From a checkpoint of a small transformer trained on Wikipedia: biases, tied embeddings.
Each number is 500 + 25 x the weight over the matrix's rms, rounded and kept within 0 to 999. Layers, rows and columns count from 0. Numbers have three digits each.

# layer 6 MLP up, 1792x448, rms 0.0923, rows 559-616, columns 336-447
483512521523502468474510473490488495467489488492485504499539481508475511557497508487523517481492522452470477515482495456475550437522455484509493498465497508504520537533451467484480496505498488465478462528470508478521482519535523471483521502486442502534471527520526522487488484477439506490460514488493530502483523469490519492492516471465
460532520479495512468548511500498525490484521510508502515527469505574520515524495479468522476516473478447471443469487492483488489500492480498517465503507465539505529462464501508464482473517460523479488476474484531530519479502456518525502498536492441507532520486504494501549475501508495451531534522465539465508523488499476524536484552516
520514499523521472452475515505510439451519485531455513477485470530506537489477445544510506529506524457515458543492526459494476511525553482494476535500530493486490531484487509477502510517502527525531494488476508548526528463474468497497508508518506516517502527523508528513506506490513496470539470506511540518517546521491494488504522537523
506478513502497538492491506540479469486499496494546466520460471529498534492439488474502464521487511514452521510541545501474524473450483519470479498510513487505484532508487477450489483465520491489500468478529497502507494532519524429511485526530490527508490506516561486476526529500512495508567505504517507472462491458502522489494486491470
476458494509510458469508481520492533563524545548539515513466539494472447505477494508521532483457480510530476555528433504489490511480544509490511502515501498534497518519543498482497546474493503525550479518507462538479477493448512479509484484505538521527452489449506470525524497511473503514493509518524493501516520445498522520526473488496
489502492492524500499477458471498467507494490503500500479526540457457492499486522518487497477486502469497489536481480515501486533505504488534533497506542488478474487486516503473502472498507468500496497459497510542504523516492487536490467470506484475506467510481534467516500505523527490466497525470457529485523463459481484497524511520522
457503470494456492516483500508519500442568521444448512493485495505484490489517483451511506540508470524475525530542494476519515492534484477551469502567526515523497481493478534493478496543456488526515457493476461516511514476473514524528468469522478536505489524494529483528491543498519497516520505505506557505439527487502459542512491530491
464503483491501501479476579526492492514539494479514509503493484476503502534504482480464472537476487493484544474511521525496437546480521473469531527493485516522492554521474536475492526544538478496488477508513478511566465495519518499518501526544485523501522487461498524485497485508446523497505493514521521475545538521488474473431486478485
537482474540520489478568516516515488487523539509489521471477538468483509502527464515477522496524496515511427507478482484538465478523524485548487479478540504484473506515442503488534505494510552461515522498520521510454447554477520456513518513485506474489502491485491507534502511494463471505482492492489512528481484445432505522499464526553
517510536495510506501499520460500476512487505485510503494486498494510511504499497476482519506499510492523470517520517513495518488497443502498499495481516497483449525487517498509507524534509524478503487440464500497470517463514507521483461488508493461513507494496472539514499496500503522477486470512531504484538470489489487517468502521485
504504500490461497503504502508467497486496510478471539513554486513509467505499482500501511461498518505515489513562527506493486491490537542499486515563458541557531472504451479472493478477485486461454486486526512508505499469489452484508496541497489519479526503540506476495520530451523481549530482510475545466473503551484504463496495501497
484506528447514487532537545524496513524504498533482478470503507528492517484462519495510527493487514478535495539503502524553513472531473521500516491506547515505439485501531461465459461486507477528482533473511521505506475535469480468539465486495464487504506509507511488473505463495534567486531497514489510544519494478479527523513542482523
510469451483508498516477517484513476471497472511543497492482472470486533507526471490492442489519513531510525489508506524536489498472527519506515537498497490484473504481503495485494491496483509510497497546495505489494511533476498490522513506535527472482544514559489475493503523530496515491508500517498498511524509488488493520535502480496
525505498487519528525553493513491513511516502515506485475491497501506523467496494492493488464484513501505506499502518503588487487473505518499533528465460486502498538527497498481478484494519488522491448476499502486479444529542499503510507503504476491499526466512487478479504522494550495493493482475501466543459471515506493515503513551529
486489513511514514506525482482495526519519423516524535460468494510518490458511504476486522516481516508518506472516521423509518544509494510472515493514557499483495567502514531494490483489465488492526484488533537472513496469515459493475464544472544516525490517500437488505480498495500525502498525545538479502445451500502474506496525529516
487470419504521489533519501474455525495500481482532512491518480511526554475471534492500487477529527535527496515511465528513498539523499489520472474542527438491470502546542490473498496492508515458479526508475487515510492509496543458513477515512464490498487485489521475509540491493512486503473529545498478505521447476550501497481461489482
498463478464518466504483458522485505445508499488544496506460488509499466494480488508483491511501484486490555511468483488514537535521556486499506529539512484523522480508520473506510492472509507491485526504475481461471496523500517520499540487524507476499482495493505488481460504496488517496479526469527491538508532516533492472481486519490
492450570561489467482486509497482505488537510485494488501471490485506457547546462553499530496542494481513483561533475509522496517512543475489519502492472553485494519529505506511487549441495528545447520501477506513467511499521502519510546526480469540534495502476488469533555477460555459536528507418492496473513523556486503453468522473480
515483493460471502463498484492530553536534475477524505519445532566521470506563513503493527471492513451511498476488462491493509467452515531490550513467445475461505538489516488472543534489506537511483504471487519493469456491467518538472466476509522472527499476482495488462490484474533503519565507503420510504447472518527459490520489500542
497541470489535533463545475548481457505517437501493508528519512444499507523517514496499525484483526490490483472558435548485459463501456499493506467478518463473538510394485528545484514499537501489461454543496498466449509467488493465491505525466477533504521534471505460509506475499513560442481497476489531473509476550544523531546463460491
483511508518481512493539522521515485534537478492510501495490499503531530533519504530511524537527468479522500520484517482489495474494486491485455461499507456493458485493540490521491523501480528483505492512520497547497540515495463507478523513506495505507491491505506509538511511516454499499503498486524476493507544466500489510517474461497
485505500487549493550494503490505496501507496488475496461521471533511510520547478494551493569545490502475508536480525474464551479548508456533499521503463545526446486476488496501509485506485550480476496519443468516485483518475501526497492528538497501465504502469507459447488514546505452477473472476517539486498528517480481477503502470518
512510479486532480490503517504511466505501502519482503522506503452480534498489533506509478519513498542550546467497477500527502502536501501514482538483524449517513483518477512473493506518506526563498485530472488510498503502497482468513475512521507506494505455520523524513486494548472517488477491517533472477500465463473554533552511549487
435507506517515498456490501501479494514514482499533540486471518521493506498512546488491510511508539483465520510549527480517516476460488474480462518499465518509517527488456515519528495493527487504469524497484508542540476503502510490499520476518514508496515535503493500518508544502491522518479519504548478457519469493527508518539491519497
495462511514493500486488448475484531509472491472472504479511528542508486474535502517484527540484519442511504493477522504512483461509471491507522530517482541485514462474472486478488535503471505499542488496488501502475483506510489453521505523514512433490510472533497515533477507540511550499491497514486484509536460506572490489531495537521
496493507473493510552467523486494514487511511515509452494473486530513499488456509524483523437481529495519516478507490518453490479481504514526491465502501510491462523492448486466541475477547451543486536550482444510521489507446472517480455504513456504484523510501437496509510470497481479478486512498491501506523502539524499451519508522462
493540459488488498481510494489485497474553495521519440485487488492487525507468474479515494491498487520500498505512461523462520490473525513486529492516487453472476521538504512508507498518509463500507480488480521456523506513466504522499512447528543497529497524530540487523537496532513500466469532478501522477496463504495484516513452479473
477500501514491506509502545506454496520481525440480553496526527563554485529478519471486501494430503509462494479496514495504513493524500495476503542565526489493490527445482524421516481492467496501461562539486528500481499543499428500538482494507478496540510526477467475506511491531497530454510499536499477470542516490490508524526554528488
529456496534502512527506485520515492440475528494482545473464538508538497530480508528513526560483494479473502470538535478508509437535483538483500483486516503462481491445492469526453447484502466516487497486481524542537468523499491501503466519499471464509548475542519507473511473477504548511520506541487500490535490480509507481507474539510
523499489502505489492477479505492513492485488488482474519530523540466525482494482521480513461543522547497500522553506502504523495523500475490492519536445449490469462480473496467511490460474505504531531525515511506500461473440509490514481485518504540484518531472482519477460482498517493493495511462485538507554523513507475496468485512503
489493480467523520513485486558488483522480473506490530492482503463562479544505510463505464473560516524540516514525513485512487490479505500496540508496530476477478519493492434487511537472515481502515524532492518526493507510528483502491506522477473487508491439522489510511516504511458484494489522460510505501526473469428504486498502474499
426538495533528528498520516508528506493476479477500515501524498475479561488516480512520520432511493461497511492501487540511560544511534533516499531500547489515505537478510487516522508488513486478467480535508498504491546482482515513516459492506488489510525498501521466511471460442459508493533486471477471463460459512515516495500503514481
493503509502509507509494451493498515490488507490482512505502519473498500483508458468508537495483494513461509473496533517489474507502475483472502478470499527494483509502546530506496492470508490521481495503499552522536479513517477515530452492485497537521536472477513515508499506533460518501535485502470477462480523487469452536481495488476
508468521545462502510483485480485517474498521495530516497484486486452535526483502440491499501505526504514509545507560536464539485504465511485497491498502497527461544479508473511512438500505507496550486566513506468521509507521488529462492524489461488540511562530517504518502550534488506531497509522481519487505476511477530513513513499498
504486515513488505515496476467485505523528475522561451469509492525497466429481481464488519499484521520514503562482509531530506472427486472507542480552529518510485497528526514486507468482546444487471517447526489567466532513497525457519477532523489495491497499511523536497530545483456513504525467456489486500491545462535497493502544527499
501474501471493533490505535529504497486512518486489508496474514481470534464493522487477520518509554487479461502515510485527501485482501487471495499477519488513477522491481473547463505448523455494490518528528494478543518479505447472492491441484461446503517506504521495483497507508510514446494573515494501506462516429507506493496474523470
470515503500548519517526522509502541521532461532506437456524513460504487445485488488458522527494538508495493519491494489493517463489532464489518493477492501520494487524481520521485488500494498504514469470468484465521480487488519498479470529547549525478534489490527484545492521511502478541494510447457526534414482485518513491542566486477
514526533525475467466511526480483524536543462455495511476472472482472500455475508504485518486500477487473501517474507517534524514513504507484508473471522460477509514562508519473517504550520502530497490487501494475468472470513544473491502475502523514487508500471536498487476482533475528494502524559500511505475494462501511562484488478558
468491490468498537486485509480463507497521488530503528516506460440492505524513566464480509508508517541499501504532518518535539489482478482507519507472461477527465528485488496488488493533475495483508510508479444462536486520477493482505514562509510549462528527516472476515498501483529424489523477477514492471494534468508506481516502488478
540520526521525527470527486517505507492517516499452489492489489495510509507507481559473488477480483446466494474498568522495514484501459526492478508504497528519437471475495531477492482515482525534510515493492519498476491503460499521525495472496485454524523490522522512525474483502467496496507454488487501537498503514528516473535491517481
488502462473516472510541489460520518456514514449485499473513497504537509451486514500521500495522491496510506508479487498495484498526509509522471516513485507520463528538516482485534528483462505504469459458493512484492523539512503480502506488502509502517550489491499538487502493501503489457493533496535518514503500449497501491473478515526
507427480482520494507470553516515528488505495500502535504500511532525552511491520454486509485515527509526514524497521473505460510491487468525505522457487474505493484517481490516517438519497509509452464497479520455532507479510489548474475491518491516471490497475519488493511484486482490488538497461495509455527478474489445518531559514492
522499488468472476514505494530480536472485462515491519499522486501477501528484519494517483515489503491502481485529521513481496541459515476539498485466474470529464517482539508489460510482523512531505482532543428525469474503515554459542466471539541534520535519530527482477464495485497545520476508497471502543511537494537500470498514500486
481484505528494516493465495455497495490538520508505461480471497513459529542476489518500517484458500446516483511509572469503511503495493483495496473483499512475509475529449506503463474473522517505531489495489475502506502528485495490548532504508476513483524515496508486470478486484466518501534487527512507527516511505518448507536513491462
481486496513440489430546491519512492508480488458537562475501511503537516542471477502509522505555518497491536504524508480468511540547547512534492486521535522495492508487474535497489482526482535510452490493496502496497517447511467503502521504490488523484501488483481479479486556523531473522462488477511537494543500477515485491537494476476
421524479523532475437542457487418536554502511456495507508464478545472473505539494510495528534510521579484507528519525512522480481552480529519467486518515521442501470419480490521470456485513533497496518507520496562494478542451451556489473495466482510455495491488476487468515502472481461485467464519520503436496490514504462540542530507465
470503485503494522553499516512493472518523526528521503510528514492525484522543515510480544545491457493489508508496528502491466497493465487518473504504515504512512507476473467540526490509509476513462487512520507494482493557521510483523508473503519484499473475450491525520494511460454486527474495504506514486512487490497507500496478463489
513489468574543474479520489512504505512498492496437506497471521535482480474467510519477509535499507513493509515498506507485494475485480473495530437492514520527485467509476510498496501506480467540511528527533519508475495513496496493528495519535481511511469505516500487523501499497477470540476475510511486468483513472493482507539483492520
471509492515508494522527509465487504516485518504511493510506494486515490506496465522485520518455552526498522519551496511536491453522476505493529529516512561486498521489502484508517456480470522505511485490486471433526501497508507450492491510535525493503505496492473548436467493474468503501495578482487488544493501476497450512488476501508
483484512515522478466520481482470486511509554498513483493476498459488517512514477553494524522469487465518482487524508489467520490520468505515519454505498504493498478494458461496487500520504491532509525488489467494525478500490491539481490499514486481526517523505534555540549486511518527490509494489521476519536456513547539537498472487518
483498474496478486516521481484465479522504501495472488477493525517502490516503502476493555496542478514522490506489512495486509510485477519523482485515488512489495505517490531513512481511501446513490484481489535503460527456499502497509472509511508507499458501502498548530498487513520457480514498499564491532518497482489519503525525464465
486505500487515535532505528482491488545538527538540515534484514518455537519540486499483536505517561494529490473501508480517473483441477536548473500476500459428512502539495524513513501509573508499426510498500477512528480465521482540518469447509538535504487512474492477507540438478478512533507498533497516472493495493517510526461521513519
513440464499473505499555491537541552501479550458552523521487487502524485490467470527498542473530506471476519519493464513464500569520492492488514508488490478478502466518522494503505465527482498488516519485538506497492478507501497490531489474489476530511521488491499501528512483490539478503504461456462519509498518540507518519527515521530
546483496515499538514480502484507489494510510493485500489521514503494480509505531479538457539523522549499483519497506484473535510462498524472474532515468526467527483518497535514534511495521502510508501458495489543480513523496480498464466510498507522543493506500532517533529503471472502503497530510516483499497466481522509522542528507492
529521498500487526473491488461508503481531516504548486500485484480556474540510510529468546518503475529509561462492504476518472488516501548536514503502489495531488487469487489491463528535473448548479528503572470524539498459505511469511524466561512460496499470496489530501495489490462447531478495554475494504490514545457497510562466505536
475494497480475517484468479454492478505441508515491503490516512525511447498487570556467515486532441488546471505516527526505493497523468465527497529511458464517507490487472525503498516524487508486500531455472519524529495519519525501471495512508533481514511549479479520522556542467521517497501460477495481516513512484505507514534504522500
527541500487506527472494473453474531481532499513472470483492514505472525491515541520516524497449525490488515493548500490474502450513480507511474467467554486468515471463461521493453502490500519561513484550513513469475522514468510486486539498519492497452493469458485497478483510448483499533515462513533541534528516505513483451514528511475
511482433541528466477451538487554557475500460506530492512520513509468472517502466520500492530524520526508525483516529485504527474534482485490504487510515460487489480486476445474483451520528488504504465506477482465490509497503491473518480514439532452492506514486484518527479492508478496463502551493467490470520485480474529493503475487505